Each number is 200 + 30 x the weight over its row's rms, rounded and kept within 0 to 999. Layers, rows and columns count from 0. The size before them is the row's rms in percent of the matrix's.

# layer 9 MLP down, 384x1536, rms 0.179, rows 218-272, columns 384-511
102,141,200,192,183,202,242,135,236,220,216,194,206,206,188,199,205,214,201,167,227,180,205,250,190,141,240,160,174,222,230,133,240,187,224,229,203,218,166,216,223,202,240,213,225,204,198,163,164,249,149,185,262,223,196,243,192,142,176,204,128,195,169,201,196,252,195,163,183,127,204,214,198,200,174,179,197,219,188,159,186,223,193,233,205,203,185,229,192,190,205,202,225,215,177,216,181,190,237,228,217,212,217,177,175,183,206,256,179,165,204,203,219,171,201,189,191,209,232,196,228,150,218,224,220,206,209,215,202
099,156,183,202,161,216,169,232,187,224,170,174,167,206,196,172,232,178,255,190,178,257,161,212,187,178,210,252,241,152,195,227,225,217,224,236,224,196,170,212,224,205,231,183,219,205,169,168,227,258,192,196,214,242,273,214,205,236,170,226,157,204,209,184,173,231,181,151,208,150,233,209,233,213,193,216,254,196,203,269,207,176,242,224,190,168,200,123,182,165,206,184,219,226,218,182,177,271,193,243,205,240,167,153,191,172,224,183,207,199,222,150,231,187,181,217,203,227,221,182,207,195,170,209,157,156,161,232,232
101,217,222,230,225,211,153,222,198,174,266,224,228,146,198,210,228,244,198,168,180,203,146,210,210,195,214,158,193,186,203,228,187,266,205,205,212,184,230,198,178,228,215,225,130,192,188,160,241,249,178,188,203,150,194,205,216,239,167,166,152,151,191,213,206,223,165,204,191,187,197,167,216,215,235,232,171,182,162,187,266,192,243,204,232,247,174,216,234,170,170,245,170,175,213,224,157,239,209,198,205,211,233,212,205,230,266,201,235,208,154,205,198,211,166,268,140,180,252,219,179,255,170,229,224,184,223,212,137
099,206,193,203,186,223,226,176,180,272,235,167,201,177,250,187,202,236,237,190,217,188,236,197,238,204,228,195,212,189,158,128,232,257,188,130,208,192,198,222,273,212,219,229,184,179,220,225,224,234,201,184,176,227,191,227,191,144,250,238,208,157,217,214,153,198,235,192,179,185,209,219,214,165,250,133,188,181,204,207,220,267,148,166,212,183,172,188,148,197,153,177,248,119,239,178,174,195,186,224,244,195,190,236,186,159,182,202,207,219,257,243,232,187,195,189,158,211,206,218,209,156,209,228,190,174,262,221,260
100,220,185,201,196,240,185,242,266,280,190,210,185,217,153,232,217,218,196,171,220,215,235,162,204,185,163,257,162,221,235,167,163,204,173,203,191,166,193,176,190,243,183,191,118,190,181,161,178,199,236,189,221,165,217,230,159,186,227,241,219,154,205,145,231,226,171,159,232,203,207,220,260,250,214,185,137,195,174,164,187,188,226,204,164,226,188,267,202,224,237,240,193,177,185,223,269,191,200,231,173,221,170,211,230,205,223,187,189,196,203,192,209,176,203,143,181,195,268,222,263,186,138,181,205,213,210,160,200
100,198,219,196,221,210,183,158,179,163,189,152,206,218,224,157,159,183,172,185,188,185,196,200,174,153,183,238,186,194,208,163,227,219,164,242,172,243,195,201,218,255,138,210,186,240,206,155,163,271,141,163,190,210,210,179,198,190,138,123,193,214,190,231,213,200,192,226,241,122,258,146,200,214,248,165,194,205,198,177,166,214,193,212,218,183,251,217,160,224,189,200,147,185,209,173,203,237,248,235,190,211,196,196,184,179,234,181,196,207,201,132,273,197,178,242,193,187,242,228,175,192,171,171,169,224,248,160,182
100,200,208,202,188,192,180,183,204,204,187,219,165,221,232,224,148,197,194,179,221,227,246,244,216,119,246,186,185,196,205,180,200,193,173,154,165,210,230,213,252,212,232,213,193,195,187,232,235,178,238,180,181,184,210,158,233,192,216,172,242,253,217,219,181,160,175,217,230,193,205,175,157,175,178,232,151,167,212,291,257,220,255,211,197,250,261,197,222,180,164,209,151,177,189,216,210,172,185,224,192,174,202,162,169,173,221,227,166,175,170,211,160,165,209,213,228,243,312,172,242,224,212,174,267,137,184,191,194
092,193,132,143,168,230,177,175,196,235,175,216,166,191,189,189,172,193,148,158,172,248,246,189,192,204,216,171,239,189,218,201,118,193,215,182,165,176,241,172,241,235,160,255,230,152,187,215,207,215,229,173,204,172,213,206,180,191,197,171,205,208,168,191,196,148,205,169,175,218,194,295,188,211,211,180,178,274,210,193,233,205,194,229,205,172,163,229,191,250,255,206,162,191,141,217,150,191,180,164,244,203,185,225,191,226,184,209,219,234,299,181,174,219,166,232,155,211,181,250,196,205,205,195,166,208,249,258,158
101,203,267,220,177,190,169,168,234,208,221,193,220,218,159,185,213,202,205,152,257,159,243,236,217,199,212,217,207,187,165,193,191,245,208,195,181,120,179,221,176,216,142,198,227,155,166,240,218,211,221,196,104,226,225,235,132,153,192,226,188,228,258,152,180,179,292,204,169,267,196,205,233,216,177,196,233,153,183,154,227,179,228,217,157,174,190,200,216,188,173,203,210,205,222,192,196,246,206,266,180,194,181,229,167,185,198,214,161,173,161,168,184,210,193,155,175,186,206,141,193,271,217,195,206,211,153,150,206
103,202,209,188,169,218,166,217,242,181,191,190,225,195,216,194,192,176,210,218,182,177,184,172,209,243,171,305,192,202,193,219,184,206,179,168,183,244,161,205,214,205,182,199,190,234,143,211,251,152,240,187,187,222,199,180,187,230,191,205,167,245,178,216,214,228,159,185,235,214,213,230,221,178,246,185,166,186,193,186,197,200,226,192,147,218,180,149,194,202,218,209,183,182,205,202,135,155,191,195,164,201,194,182,189,220,178,190,202,190,236,136,189,192,136,158,174,201,213,176,227,199,168,267,171,185,193,230,179
105,205,210,197,161,206,182,170,214,226,229,168,273,158,182,231,223,178,181,202,200,209,146,233,204,241,218,227,207,182,174,185,216,207,179,222,214,125,193,218,229,254,182,252,214,169,177,181,222,196,183,176,217,194,226,258,173,205,172,190,270,232,234,189,186,189,194,222,227,207,190,208,194,199,187,201,226,205,193,190,246,215,170,184,265,224,175,245,183,271,201,192,146,183,177,218,258,216,167,191,198,209,201,146,222,189,215,172,184,184,209,199,134,232,245,189,220,216,202,232,183,173,248,232,189,159,235,158,201
096,210,189,220,210,212,161,178,185,195,212,218,180,194,210,206,191,168,183,221,178,262,182,175,227,227,198,147,192,187,218,214,212,180,185,200,250,215,152,190,173,183,186,183,162,221,171,156,220,203,243,191,157,180,151,180,164,174,208,193,204,224,220,179,215,213,259,242,186,238,223,161,203,214,196,220,193,246,184,190,157,195,262,244,181,200,157,158,208,166,222,154,173,202,202,198,192,244,202,240,230,188,210,133,203,210,170,234,215,218,174,198,234,214,232,231,189,173,191,177,184,216,255,214,192,206,230,184,218
101,187,193,209,197,193,191,271,178,231,131,170,144,187,187,222,202,170,207,203,197,124,203,216,179,202,219,212,217,232,171,177,203,193,203,157,209,194,169,169,184,138,205,168,237,216,242,190,244,176,200,196,161,234,208,212,231,184,228,139,182,193,216,254,175,165,218,149,177,167,175,221,254,193,218,234,159,205,204,199,180,219,220,205,236,246,171,137,233,191,206,205,179,185,214,194,246,162,196,159,151,247,242,184,250,234,158,204,180,193,251,238,163,224,179,216,158,194,201,201,193,256,206,221,179,251,217,229,145
155,195,209,226,238,222,148,196,187,195,238,227,203,189,208,254,150,193,199,213,173,215,207,201,196,166,211,180,163,200,199,229,191,192,225,218,170,206,233,222,167,210,136,188,244,132,197,183,212,221,160,170,181,192,206,164,200,221,158,170,165,177,146,176,162,183,166,220,179,192,200,179,120,221,182,231,186,160,225,138,195,201,202,229,251,207,196,244,225,297,210,179,218,206,191,218,239,184,202,222,207,206,221,200,199,249,183,208,202,190,201,204,185,211,216,172,162,199,199,203,231,185,210,234,184,204,229,198,160
103,170,254,194,182,137,249,175,179,214,178,176,218,236,171,225,224,250,250,195,233,224,204,157,215,205,175,226,197,190,203,168,214,227,165,240,168,222,209,201,209,174,173,197,224,236,222,175,170,137,190,214,235,194,196,164,230,136,199,180,228,172,220,218,191,148,237,159,196,234,141,171,225,267,249,252,188,252,201,154,196,232,215,243,204,177,239,169,209,175,195,213,185,148,223,221,231,157,182,219,184,265,166,188,186,206,253,198,223,201,150,182,207,179,194,168,158,159,262,257,243,169,172,193,199,256,201,239,234
100,216,194,181,175,157,138,272,167,190,180,174,164,180,176,209,215,131,137,225,185,145,149,229,162,172,153,189,193,196,158,205,221,213,196,169,161,244,209,179,214,175,147,198,127,204,214,197,183,207,216,194,212,191,193,205,195,206,198,164,169,209,157,214,173,150,199,146,169,160,214,158,219,207,193,236,134,180,217,245,239,203,167,201,196,168,203,255,166,223,211,255,191,190,200,190,170,213,215,181,178,265,232,200,210,212,147,251,157,167,144,200,188,161,171,211,185,212,175,170,199,206,165,215,208,216,193,238,160
097,171,250,191,218,193,197,198,184,249,194,251,211,206,216,221,193,206,206,223,231,168,162,141,189,195,187,160,171,269,181,163,164,177,153,171,211,152,200,247,187,226,217,132,192,232,188,205,225,201,213,210,171,154,182,162,204,177,220,140,243,187,205,189,168,221,219,205,219,155,206,214,236,193,224,221,236,183,208,209,248,198,248,220,207,233,190,229,182,204,156,180,163,180,182,164,177,253,185,221,264,194,200,230,220,239,203,177,201,212,216,210,193,199,164,212,181,205,210,221,187,206,173,214,184,153,183,231,208
094,193,209,214,140,242,213,179,142,253,172,221,204,189,217,173,233,213,220,144,188,179,223,215,179,199,167,233,225,254,203,210,202,222,186,184,155,225,225,154,212,236,238,175,235,196,210,165,183,189,205,180,231,207,186,164,224,194,204,193,205,221,198,222,246,202,182,176,243,273,245,213,154,258,168,162,172,207,150,195,204,179,278,207,189,203,256,177,239,185,187,221,192,216,163,242,200,210,193,234,152,167,209,168,209,194,226,223,292,197,185,176,217,201,187,246,221,247,187,229,175,161,212,138,209,200,200,182,266
097,224,244,233,187,184,262,229,171,179,213,174,159,186,204,232,199,264,189,194,212,205,248,155,168,171,221,167,243,219,175,233,196,208,188,225,200,202,188,173,173,233,202,241,221,226,209,186,176,185,170,180,187,176,132,145,266,198,168,213,189,174,214,210,159,150,252,176,203,146,159,170,154,204,270,139,201,181,196,214,141,214,234,165,244,222,211,204,205,199,155,202,203,191,237,103,173,228,205,186,159,200,220,201,242,222,172,234,206,224,167,176,217,202,174,175,247,176,241,222,219,146,201,187,207,158,207,207,201
105,197,166,162,214,260,213,210,194,220,185,217,244,228,219,209,171,155,210,204,199,188,151,216,223,186,222,196,161,231,170,188,202,196,184,197,180,233,189,162,233,199,232,177,171,227,161,199,195,202,207,182,227,184,185,207,217,139,204,181,182,230,249,239,207,146,172,194,158,187,139,206,212,167,236,166,169,237,139,242,125,194,192,177,205,132,226,172,204,188,225,195,180,168,186,198,213,201,173,210,192,193,149,187,236,238,149,212,162,215,178,186,174,208,145,185,233,238,206,152,192,251,240,161,201,195,157,229,226
096,225,255,231,204,142,195,189,187,197,210,241,203,229,156,213,195,213,155,237,217,188,215,212,224,229,242,191,225,171,210,195,193,237,178,169,196,219,198,249,194,149,185,206,182,226,212,232,204,168,202,208,156,166,217,146,185,222,234,189,160,188,230,189,213,144,191,169,203,177,180,155,155,184,155,163,181,181,213,238,229,163,223,177,230,183,164,232,197,250,235,171,127,168,189,220,208,175,210,181,240,169,208,144,158,259,213,193,180,207,206,188,186,222,228,179,204,209,196,188,197,179,232,185,225,175,174,226,244
100,172,202,166,199,196,172,178,226,195,223,192,203,266,161,201,241,190,214,236,172,146,168,184,203,168,206,261,225,153,176,137,219,166,268,205,179,180,187,167,226,208,201,207,192,226,235,186,213,199,139,157,215,177,231,163,214,186,178,181,221,163,231,191,196,182,161,189,260,270,169,233,200,217,195,171,189,198,207,272,182,141,245,203,213,204,181,102,136,167,147,161,252,122,174,155,202,212,205,202,199,175,205,272,184,155,219,203,231,168,243,208,233,187,214,209,182,201,186,186,151,184,180,221,211,236,265,219,234
102,231,176,203,233,222,200,205,199,215,157,133,211,195,203,200,171,229,210,251,199,206,223,197,234,224,179,231,213,239,200,204,174,234,157,198,183,182,178,256,167,234,196,200,196,183,184,213,140,193,232,223,171,176,216,172,190,164,206,202,203,220,208,237,227,215,224,199,176,191,199,138,156,262,208,223,149,200,192,209,185,276,231,200,189,235,207,251,168,238,167,158,230,192,221,197,228,225,188,152,176,150,166,214,202,178,201,221,205,175,191,180,203,187,207,170,152,211,130,224,185,184,180,143,207,222,118,185,227
098,217,171,230,269,222,232,212,198,224,230,235,213,250,228,259,211,236,172,181,208,174,238,202,212,158,198,244,220,221,165,200,161,223,184,150,229,195,159,203,181,215,164,179,191,211,178,231,146,162,243,208,243,246,176,194,225,173,229,166,229,222,173,191,204,200,186,187,166,230,269,203,210,231,189,198,172,191,172,198,163,249,216,241,217,177,195,174,180,246,141,173,151,197,222,192,234,154,226,244,210,192,210,153,239,270,209,218,160,192,193,201,235,209,204,170,207,151,155,301,175,186,208,234,155,221,233,168,154
101,224,206,202,191,222,227,174,279,267,214,225,196,193,205,155,234,205,174,200,193,159,168,172,197,193,155,208,182,199,192,197,231,159,209,242,159,241,171,192,205,258,221,195,174,216,192,173,152,169,172,202,172,174,109,226,178,213,138,224,233,219,141,175,215,211,158,168,228,151,240,181,173,208,198,196,237,243,159,175,234,178,191,183,195,224,214,200,275,203,185,172,175,170,191,209,137,155,221,170,229,210,230,237,174,223,189,211,195,166,184,125,222,188,164,130,197,234,236,180,214,218,232,183,194,211,131,197,176
097,217,173,183,210,199,202,163,182,226,182,159,153,212,152,181,167,240,222,190,174,188,211,241,236,206,242,224,208,167,201,221,223,177,145,190,170,231,296,214,230,223,265,233,218,207,202,142,208,169,184,210,210,195,177,250,186,185,214,225,219,171,196,210,218,189,208,199,183,217,220,211,177,216,210,196,194,250,191,249,194,213,252,164,249,224,161,199,225,172,204,197,200,214,176,149,247,151,203,192,216,231,190,183,223,207,164,173,197,214,176,215,238,230,180,136,223,251,204,148,185,227,219,202,152,175,198,232,196
103,228,260,213,228,230,179,163,238,159,170,215,239,215,156,197,201,190,165,195,230,184,139,227,202,184,211,177,176,197,233,199,146,191,196,227,198,195,245,253,180,212,275,258,211,194,175,218,189,192,157,208,179,195,217,211,226,205,173,195,160,278,219,219,216,194,229,167,241,230,209,172,178,173,173,146,217,155,149,222,245,195,219,187,179,183,163,209,193,207,202,176,191,195,239,205,214,182,190,199,200,190,137,214,207,203,202,219,144,247,194,206,122,221,204,203,223,171,208,168,202,220,184,210,178,202,181,202,229
103,202,169,183,258,246,207,221,204,228,150,206,219,142,190,247,217,253,197,197,288,101,161,229,204,177,189,237,155,227,184,242,223,202,171,162,208,216,174,222,204,224,136,159,168,197,242,297,140,226,202,201,198,171,234,173,180,150,185,198,248,208,245,203,230,229,207,183,160,187,214,154,203,206,188,206,200,200,213,258,215,177,151,151,148,179,250,180,179,181,181,238,194,237,227,215,157,152,161,153,197,158,208,200,202,190,207,198,184,193,210,233,241,223,228,231,250,188,205,194,186,136,155,202,236,235,253,225,166
101,197,171,242,163,177,217,185,213,219,242,207,136,236,241,171,221,198,159,198,177,209,232,226,220,204,247,256,175,169,200,233,222,220,124,175,149,238,267,206,225,182,224,183,153,184,187,234,169,206,272,219,187,190,205,191,214,179,203,223,190,208,244,221,271,261,169,212,207,262,245,192,186,187,231,238,234,188,219,194,180,245,249,147,217,169,193,197,226,169,196,180,223,208,228,153,212,175,217,165,182,216,220,223,195,176,162,163,222,226,162,198,184,181,135,187,207,189,216,227,149,178,119,173,232,247,119,165,184
098,237,242,199,161,184,209,182,177,199,190,247,179,162,144,234,165,239,216,189,249,143,215,223,202,195,185,242,217,218,230,238,242,200,184,192,225,253,250,209,211,163,191,165,172,206,185,246,189,227,242,255,169,241,194,210,161,208,222,179,225,259,192,181,189,182,218,208,179,222,164,224,269,180,188,180,230,211,228,156,203,181,166,221,153,184,197,208,227,175,206,204,143,229,215,178,188,182,123,222,156,214,211,230,159,207,186,138,232,196,179,186,196,236,134,254,216,220,214,196,242,155,211,178,174,140,193,178,214
098,206,174,198,188,247,140,205,211,201,185,244,134,215,178,207,202,157,216,180,264,186,228,222,233,200,193,242,241,218,183,213,191,203,178,228,266,185,218,263,186,167,189,230,161,202,191,176,224,219,189,190,161,198,168,170,165,189,216,219,177,205,218,221,186,250,190,178,137,158,139,190,250,189,215,179,196,183,190,131,224,176,234,194,202,199,226,211,188,205,186,245,250,187,200,217,235,188,205,168,236,242,217,210,164,211,255,253,223,192,238,220,260,225,192,177,124,191,231,167,235,190,280,152,194,210,253,195,229
097,205,235,163,157,242,141,177,207,212,200,211,218,171,219,207,216,187,231,187,215,218,161,164,228,174,202,165,157,156,206,194,189,201,227,140,205,176,197,191,241,248,235,190,237,168,229,196,188,207,193,150,217,201,232,238,177,204,199,182,223,194,138,274,181,252,204,243,182,264,191,149,201,156,167,242,209,167,209,245,199,213,235,175,189,218,223,232,173,193,173,127,185,200,156,189,228,228,167,248,214,178,209,228,224,163,185,175,171,161,176,214,143,193,179,228,156,191,242,225,158,163,248,186,176,183,196,221,167
103,189,218,183,219,120,202,150,220,204,202,184,213,223,165,155,204,157,181,180,214,209,225,258,221,244,177,142,189,237,190,186,196,161,165,247,210,195,173,214,139,134,188,210,203,230,179,149,266,170,191,185,255,199,192,214,159,174,161,213,162,222,248,218,194,154,213,213,195,191,138,185,204,203,207,138,161,182,243,167,147,189,187,229,188,178,128,174,161,193,190,192,234,217,198,148,205,223,232,159,142,221,193,168,227,148,152,229,145,175,225,142,184,178,236,189,120,161,180,210,169,180,180,210,156,276,167,195,210
101,214,174,194,257,219,204,258,191,144,202,156,225,176,185,178,161,209,169,182,247,199,195,235,155,214,216,230,176,194,198,191,228,229,149,187,190,230,226,148,258,212,160,212,222,194,197,241,197,211,188,203,276,205,210,213,191,195,192,234,149,196,184,133,200,212,199,107,177,201,213,198,183,225,120,239,153,164,201,204,149,238,172,294,190,189,157,220,165,215,193,176,194,251,224,231,149,165,245,186,149,178,183,206,126,239,166,176,194,199,227,129,245,212,223,284,218,213,166,220,163,168,146,239,236,225,192,244,200
101,183,189,231,190,239,201,195,217,254,197,171,199,179,222,254,190,195,225,213,167,148,224,215,219,211,139,220,223,235,161,187,190,197,214,147,193,211,189,185,127,203,199,155,175,174,228,204,240,180,193,185,192,227,194,181,250,241,151,179,245,219,227,227,137,145,169,228,204,219,185,172,234,153,207,211,224,243,206,199,210,219,178,187,248,211,210,199,209,202,157,188,222,158,194,152,202,195,234,177,150,197,219,198,213,190,190,166,192,201,217,177,202,154,237,237,179,185,219,193,228,239,180,167,195,181,188,203,225
104,237,201,215,211,211,155,201,210,169,200,166,194,259,222,176,229,175,188,238,191,183,190,220,202,198,230,223,182,165,261,204,268,195,204,152,233,244,235,187,159,214,198,202,172,207,191,189,204,206,199,230,241,206,214,168,267,194,209,221,225,208,259,216,149,180,232,242,201,190,208,311,210,187,209,208,200,218,178,197,240,163,227,141,204,209,176,175,222,203,233,193,238,205,235,161,195,230,239,228,221,169,187,177,144,205,172,150,176,202,163,160,189,197,256,194,201,191,261,199,191,256,235,248,201,249,241,176,152
098,179,233,196,191,190,226,243,246,201,257,182,198,195,226,168,221,259,203,228,161,191,209,196,240,170,201,181,228,264,213,154,188,173,200,176,203,156,171,201,177,201,214,185,194,207,178,199,188,178,184,209,166,209,201,188,172,210,234,181,232,163,216,173,243,232,174,214,184,235,272,229,205,220,174,198,209,265,179,136,210,164,186,224,271,234,241,159,200,212,204,191,204,210,223,207,255,179,232,197,189,217,174,171,141,161,220,163,156,255,213,188,228,215,193,216,239,176,175,206,174,178,186,204,188,186,163,161,114
101,180,169,210,207,155,187,213,265,198,166,190,243,215,149,213,186,161,207,227,235,170,160,142,155,171,272,221,228,232,193,227,220,213,206,183,222,198,188,182,187,209,224,207,228,223,229,197,149,190,222,224,214,218,139,194,193,186,237,187,140,189,207,190,216,273,212,258,223,195,190,150,197,207,199,251,215,145,196,195,202,186,246,207,190,192,198,218,277,184,176,258,196,195,180,178,200,155,188,226,237,188,254,202,244,210,201,207,195,204,170,166,186,167,217,210,187,144,189,171,192,231,190,223,274,180,157,207,126
098,218,184,208,235,264,202,195,171,192,197,219,166,188,212,186,177,205,231,217,207,173,149,162,214,229,194,230,214,232,195,198,166,203,190,169,206,202,193,207,173,184,230,220,248,156,209,182,245,152,241,213,193,244,223,177,174,225,228,172,197,228,189,231,178,168,225,226,183,199,220,210,168,226,230,232,200,212,225,223,160,175,224,238,214,219,194,285,197,199,189,203,202,220,173,140,181,166,261,228,223,164,179,158,219,233,154,151,208,199,199,175,220,209,194,194,254,228,184,208,217,250,234,196,211,244,230,173,161
100,180,195,162,241,212,213,266,165,194,255,251,181,226,174,156,241,227,171,224,208,203,161,221,145,200,225,195,178,203,194,175,247,225,221,206,197,209,183,269,233,198,184,230,214,215,174,178,242,235,230,202,204,197,165,186,204,211,204,184,191,259,188,181,201,223,231,231,171,185,204,228,168,174,189,163,155,176,183,189,190,259,170,242,128,223,157,159,186,226,206,183,190,159,205,167,197,212,214,195,186,192,191,183,158,204,240,234,272,204,188,171,142,191,190,213,216,181,193,216,193,189,188,207,164,206,222,195,202
103,216,233,252,194,196,223,168,154,241,211,177,228,144,188,212,174,177,235,214,212,227,175,184,200,179,198,242,212,210,189,197,201,137,235,192,175,232,157,211,232,197,173,228,193,243,187,172,227,244,229,225,164,243,172,150,176,219,203,169,171,243,221,126,224,189,153,185,190,175,146,197,260,198,196,193,212,192,200,221,178,184,174,193,159,195,160,225,199,205,196,177,163,184,198,206,155,208,210,190,176,242,115,210,187,178,169,211,196,213,188,197,195,176,223,210,202,218,146,140,201,160,160,197,251,238,197,178,213
094,183,199,199,233,225,214,255,181,203,198,266,186,221,187,178,228,230,223,225,214,155,178,206,265,204,198,168,261,214,195,177,216,133,250,185,186,283,176,243,192,168,240,262,219,192,219,204,205,139,249,192,163,191,207,192,196,232,234,184,178,167,261,211,169,160,196,186,231,166,230,183,246,200,187,233,223,191,212,144,215,183,255,215,242,200,281,173,179,206,220,229,212,195,183,244,169,198,180,227,183,159,170,214,263,164,143,214,161,205,236,255,164,207,226,199,150,157,212,150,227,227,194,190,179,198,199,127,202
099,203,186,142,203,182,201,187,226,191,250,193,261,177,211,230,208,221,185,254,238,251,227,202,206,174,184,178,182,195,203,206,169,187,188,196,228,165,231,149,158,257,188,223,160,195,192,200,226,208,146,222,220,229,162,182,230,206,151,207,185,200,221,209,223,178,165,280,188,187,193,193,195,267,246,230,227,265,233,156,220,217,181,212,178,179,217,198,229,165,176,122,225,215,207,179,225,143,197,193,200,167,220,154,202,204,257,190,214,209,153,156,145,197,142,184,246,200,227,216,138,192,189,234,252,211,186,253,196
104,182,202,156,188,154,220,222,189,166,192,225,219,222,192,159,156,256,209,152,242,224,173,247,176,218,171,215,200,197,189,137,159,190,225,267,221,204,225,211,176,195,195,225,255,217,219,246,160,249,249,186,239,241,262,252,212,241,194,221,255,161,161,208,184,198,211,159,140,165,208,178,189,194,199,242,217,244,213,125,184,161,183,241,218,209,196,140,188,164,192,197,189,203,234,203,183,192,146,258,209,151,180,179,171,223,197,195,181,214,183,233,220,189,282,198,185,223,173,170,187,225,190,148,179,205,203,188,178
097,209,177,190,177,227,222,161,204,177,180,201,205,143,169,223,226,206,164,199,186,154,217,157,183,204,184,205,224,198,160,175,166,152,207,184,193,165,252,161,213,166,217,161,148,155,186,192,278,246,180,181,196,157,200,210,177,164,170,234,199,178,200,189,257,235,162,212,203,194,209,183,214,230,142,218,119,202,164,156,191,182,147,202,226,213,195,193,182,205,192,231,210,155,190,206,229,187,216,201,204,255,217,215,177,200,193,206,155,162,157,130,155,234,157,227,204,160,215,153,201,233,248,226,218,188,249,174,215
097,246,226,223,203,191,200,175,266,206,195,185,195,137,170,211,214,164,151,189,263,229,225,247,194,172,238,196,173,184,200,231,172,216,175,189,259,249,172,177,185,230,213,189,156,222,178,184,209,137,212,210,213,177,182,178,206,215,195,187,213,182,258,153,147,170,172,233,182,201,148,94,184,197,211,114,176,183,218,209,147,127,177,196,136,177,268,220,189,172,220,181,158,194,203,179,197,199,178,177,214,209,170,211,203,196,194,168,184,165,184,216,183,210,136,197,204,192,253,241,248,212,185,228,243,175,155,280,194
102,183,190,157,205,210,230,222,220,170,191,203,189,255,222,223,245,168,169,177,156,221,156,182,201,204,160,134,211,145,154,214,226,169,142,175,151,198,253,231,173,160,173,172,215,223,163,169,191,162,142,182,178,237,149,208,162,190,207,164,215,178,191,211,166,196,214,241,263,240,158,210,201,191,246,241,246,170,184,195,245,216,193,209,184,166,188,233,158,194,218,178,228,209,170,203,187,206,174,221,128,198,190,161,211,228,203,164,151,201,198,266,208,200,232,219,165,197,206,175,227,202,149,197,204,285,237,186,152
097,189,203,183,209,164,152,273,176,236,185,193,219,176,272,159,238,198,175,191,191,247,220,211,156,188,213,166,245,150,176,149,174,195,210,231,227,215,240,243,149,177,195,231,197,155,199,229,272,192,226,176,203,184,250,203,233,239,212,189,222,225,200,271,199,161,213,227,215,212,219,176,209,180,198,121,197,105,178,216,177,163,241,175,226,215,217,234,226,192,192,193,207,198,191,163,147,224,218,120,244,223,194,202,233,244,163,154,252,210,176,142,167,191,217,241,208,185,186,223,157,229,228,187,223,198,227,191,143
098,168,217,251,154,121,215,206,198,179,184,210,192,174,218,196,213,207,206,207,167,178,180,217,208,175,148,157,195,195,102,204,198,205,233,134,216,212,237,176,205,203,212,178,202,213,235,183,182,228,236,187,216,253,188,182,190,241,187,186,233,264,231,245,149,185,193,167,201,217,245,114,264,186,205,235,147,259,191,209,237,180,201,213,206,264,242,204,171,168,190,142,207,204,183,178,264,170,253,228,209,281,203,184,190,166,195,168,171,237,255,202,194,178,194,225,209,210,210,201,175,129,174,231,215,157,221,118,153
098,237,175,239,237,248,167,139,222,254,144,177,252,232,181,187,211,208,212,225,202,182,173,156,194,223,175,192,217,177,224,203,242,176,169,166,222,161,220,201,272,208,192,173,176,185,170,199,200,199,191,192,242,170,162,175,246,166,213,199,213,197,134,222,210,232,259,202,190,205,206,260,189,214,209,199,163,219,235,227,176,239,232,202,186,176,219,178,201,230,210,192,229,179,231,185,217,237,165,131,171,174,212,193,152,239,171,180,233,207,175,194,204,180,220,193,185,247,131,232,209,144,207,229,232,225,239,232,158
101,207,170,222,218,262,203,202,214,146,173,218,179,231,219,215,197,181,205,215,284,207,109,211,218,216,168,210,216,158,217,121,246,167,202,245,201,145,277,232,189,230,177,216,224,161,196,232,214,163,252,188,190,226,173,166,259,218,246,197,182,190,157,209,191,225,199,208,182,159,243,221,174,189,183,254,267,198,191,281,150,207,197,192,138,164,174,207,239,210,201,227,164,174,223,118,173,247,232,203,218,219,192,233,188,190,226,181,238,145,181,187,224,209,207,205,228,194,241,219,229,215,138,190,219,134,235,220,207
101,179,189,204,203,185,147,233,166,218,225,214,205,172,178,181,229,216,231,187,170,234,227,205,203,199,167,215,285,166,167,158,230,175,180,179,198,237,196,229,196,140,201,210,230,224,199,226,170,219,207,163,166,177,182,175,197,211,199,161,207,200,181,202,190,220,199,232,228,202,198,205,243,169,219,255,138,191,220,224,209,187,227,230,239,198,151,192,187,206,187,231,216,162,204,152,193,180,187,212,172,214,232,227,218,181,251,203,260,207,217,209,152,226,168,211,201,217,244,245,157,234,236,257,151,266,196,130,140
103,211,223,202,171,178,198,211,192,225,203,199,166,181,239,211,161,197,157,177,167,119,192,238,197,230,211,185,209,220,262,227,189,225,208,129,199,241,175,185,210,255,206,153,235,183,168,242,134,225,232,197,243,246,198,172,132,163,230,171,166,129,188,224,159,248,204,210,172,161,173,179,184,228,216,177,189,164,203,270,195,194,200,283,193,229,176,187,219,220,153,174,249,187,205,213,240,235,224,161,189,166,232,165,205,221,198,236,219,206,165,210,151,220,207,220,180,165,232,189,251,230,259,225,210,202,203,224,190
101,196,237,240,212,190,259,216,213,203,243,201,181,191,240,224,242,203,195,181,210,172,242,168,196,207,190,227,192,166,175,183,238,201,181,222,205,188,212,192,181,220,217,270,299,200,174,186,164,214,210,150,267,217,152,176,151,157,166,190,168,180,174,244,185,208,233,201,215,258,214,169,200,178,186,204,235,238,199,205,211,248,215,206,180,170,198,227,196,221,202,170,208,180,206,179,190,159,199,152,189,221,194,191,227,173,228,146,122,171,195,219,137,194,205,197,232,140,136,178,211,209,192,213,182,201,259,176,174
100,185,167,180,246,219,193,221,208,147,183,234,165,220,171,187,231,245,215,168,221,194,185,186,270,180,176,191,212,173,155,195,179,195,150,187,199,194,187,181,214,230,209,178,209,224,215,222,205,226,227,190,129,210,280,209,187,175,212,205,278,218,178,220,190,229,212,259,224,206,165,192,211,190,218,250,216,184,200,221,198,134,208,234,167,294,170,157,184,202,186,203,209,175,198,188,218,238,168,198,248,232,162,192,227,215,180,185,219,199,154,160,208,201,168,205,162,250,199,161,233,188,230,222,119,258,192,182,263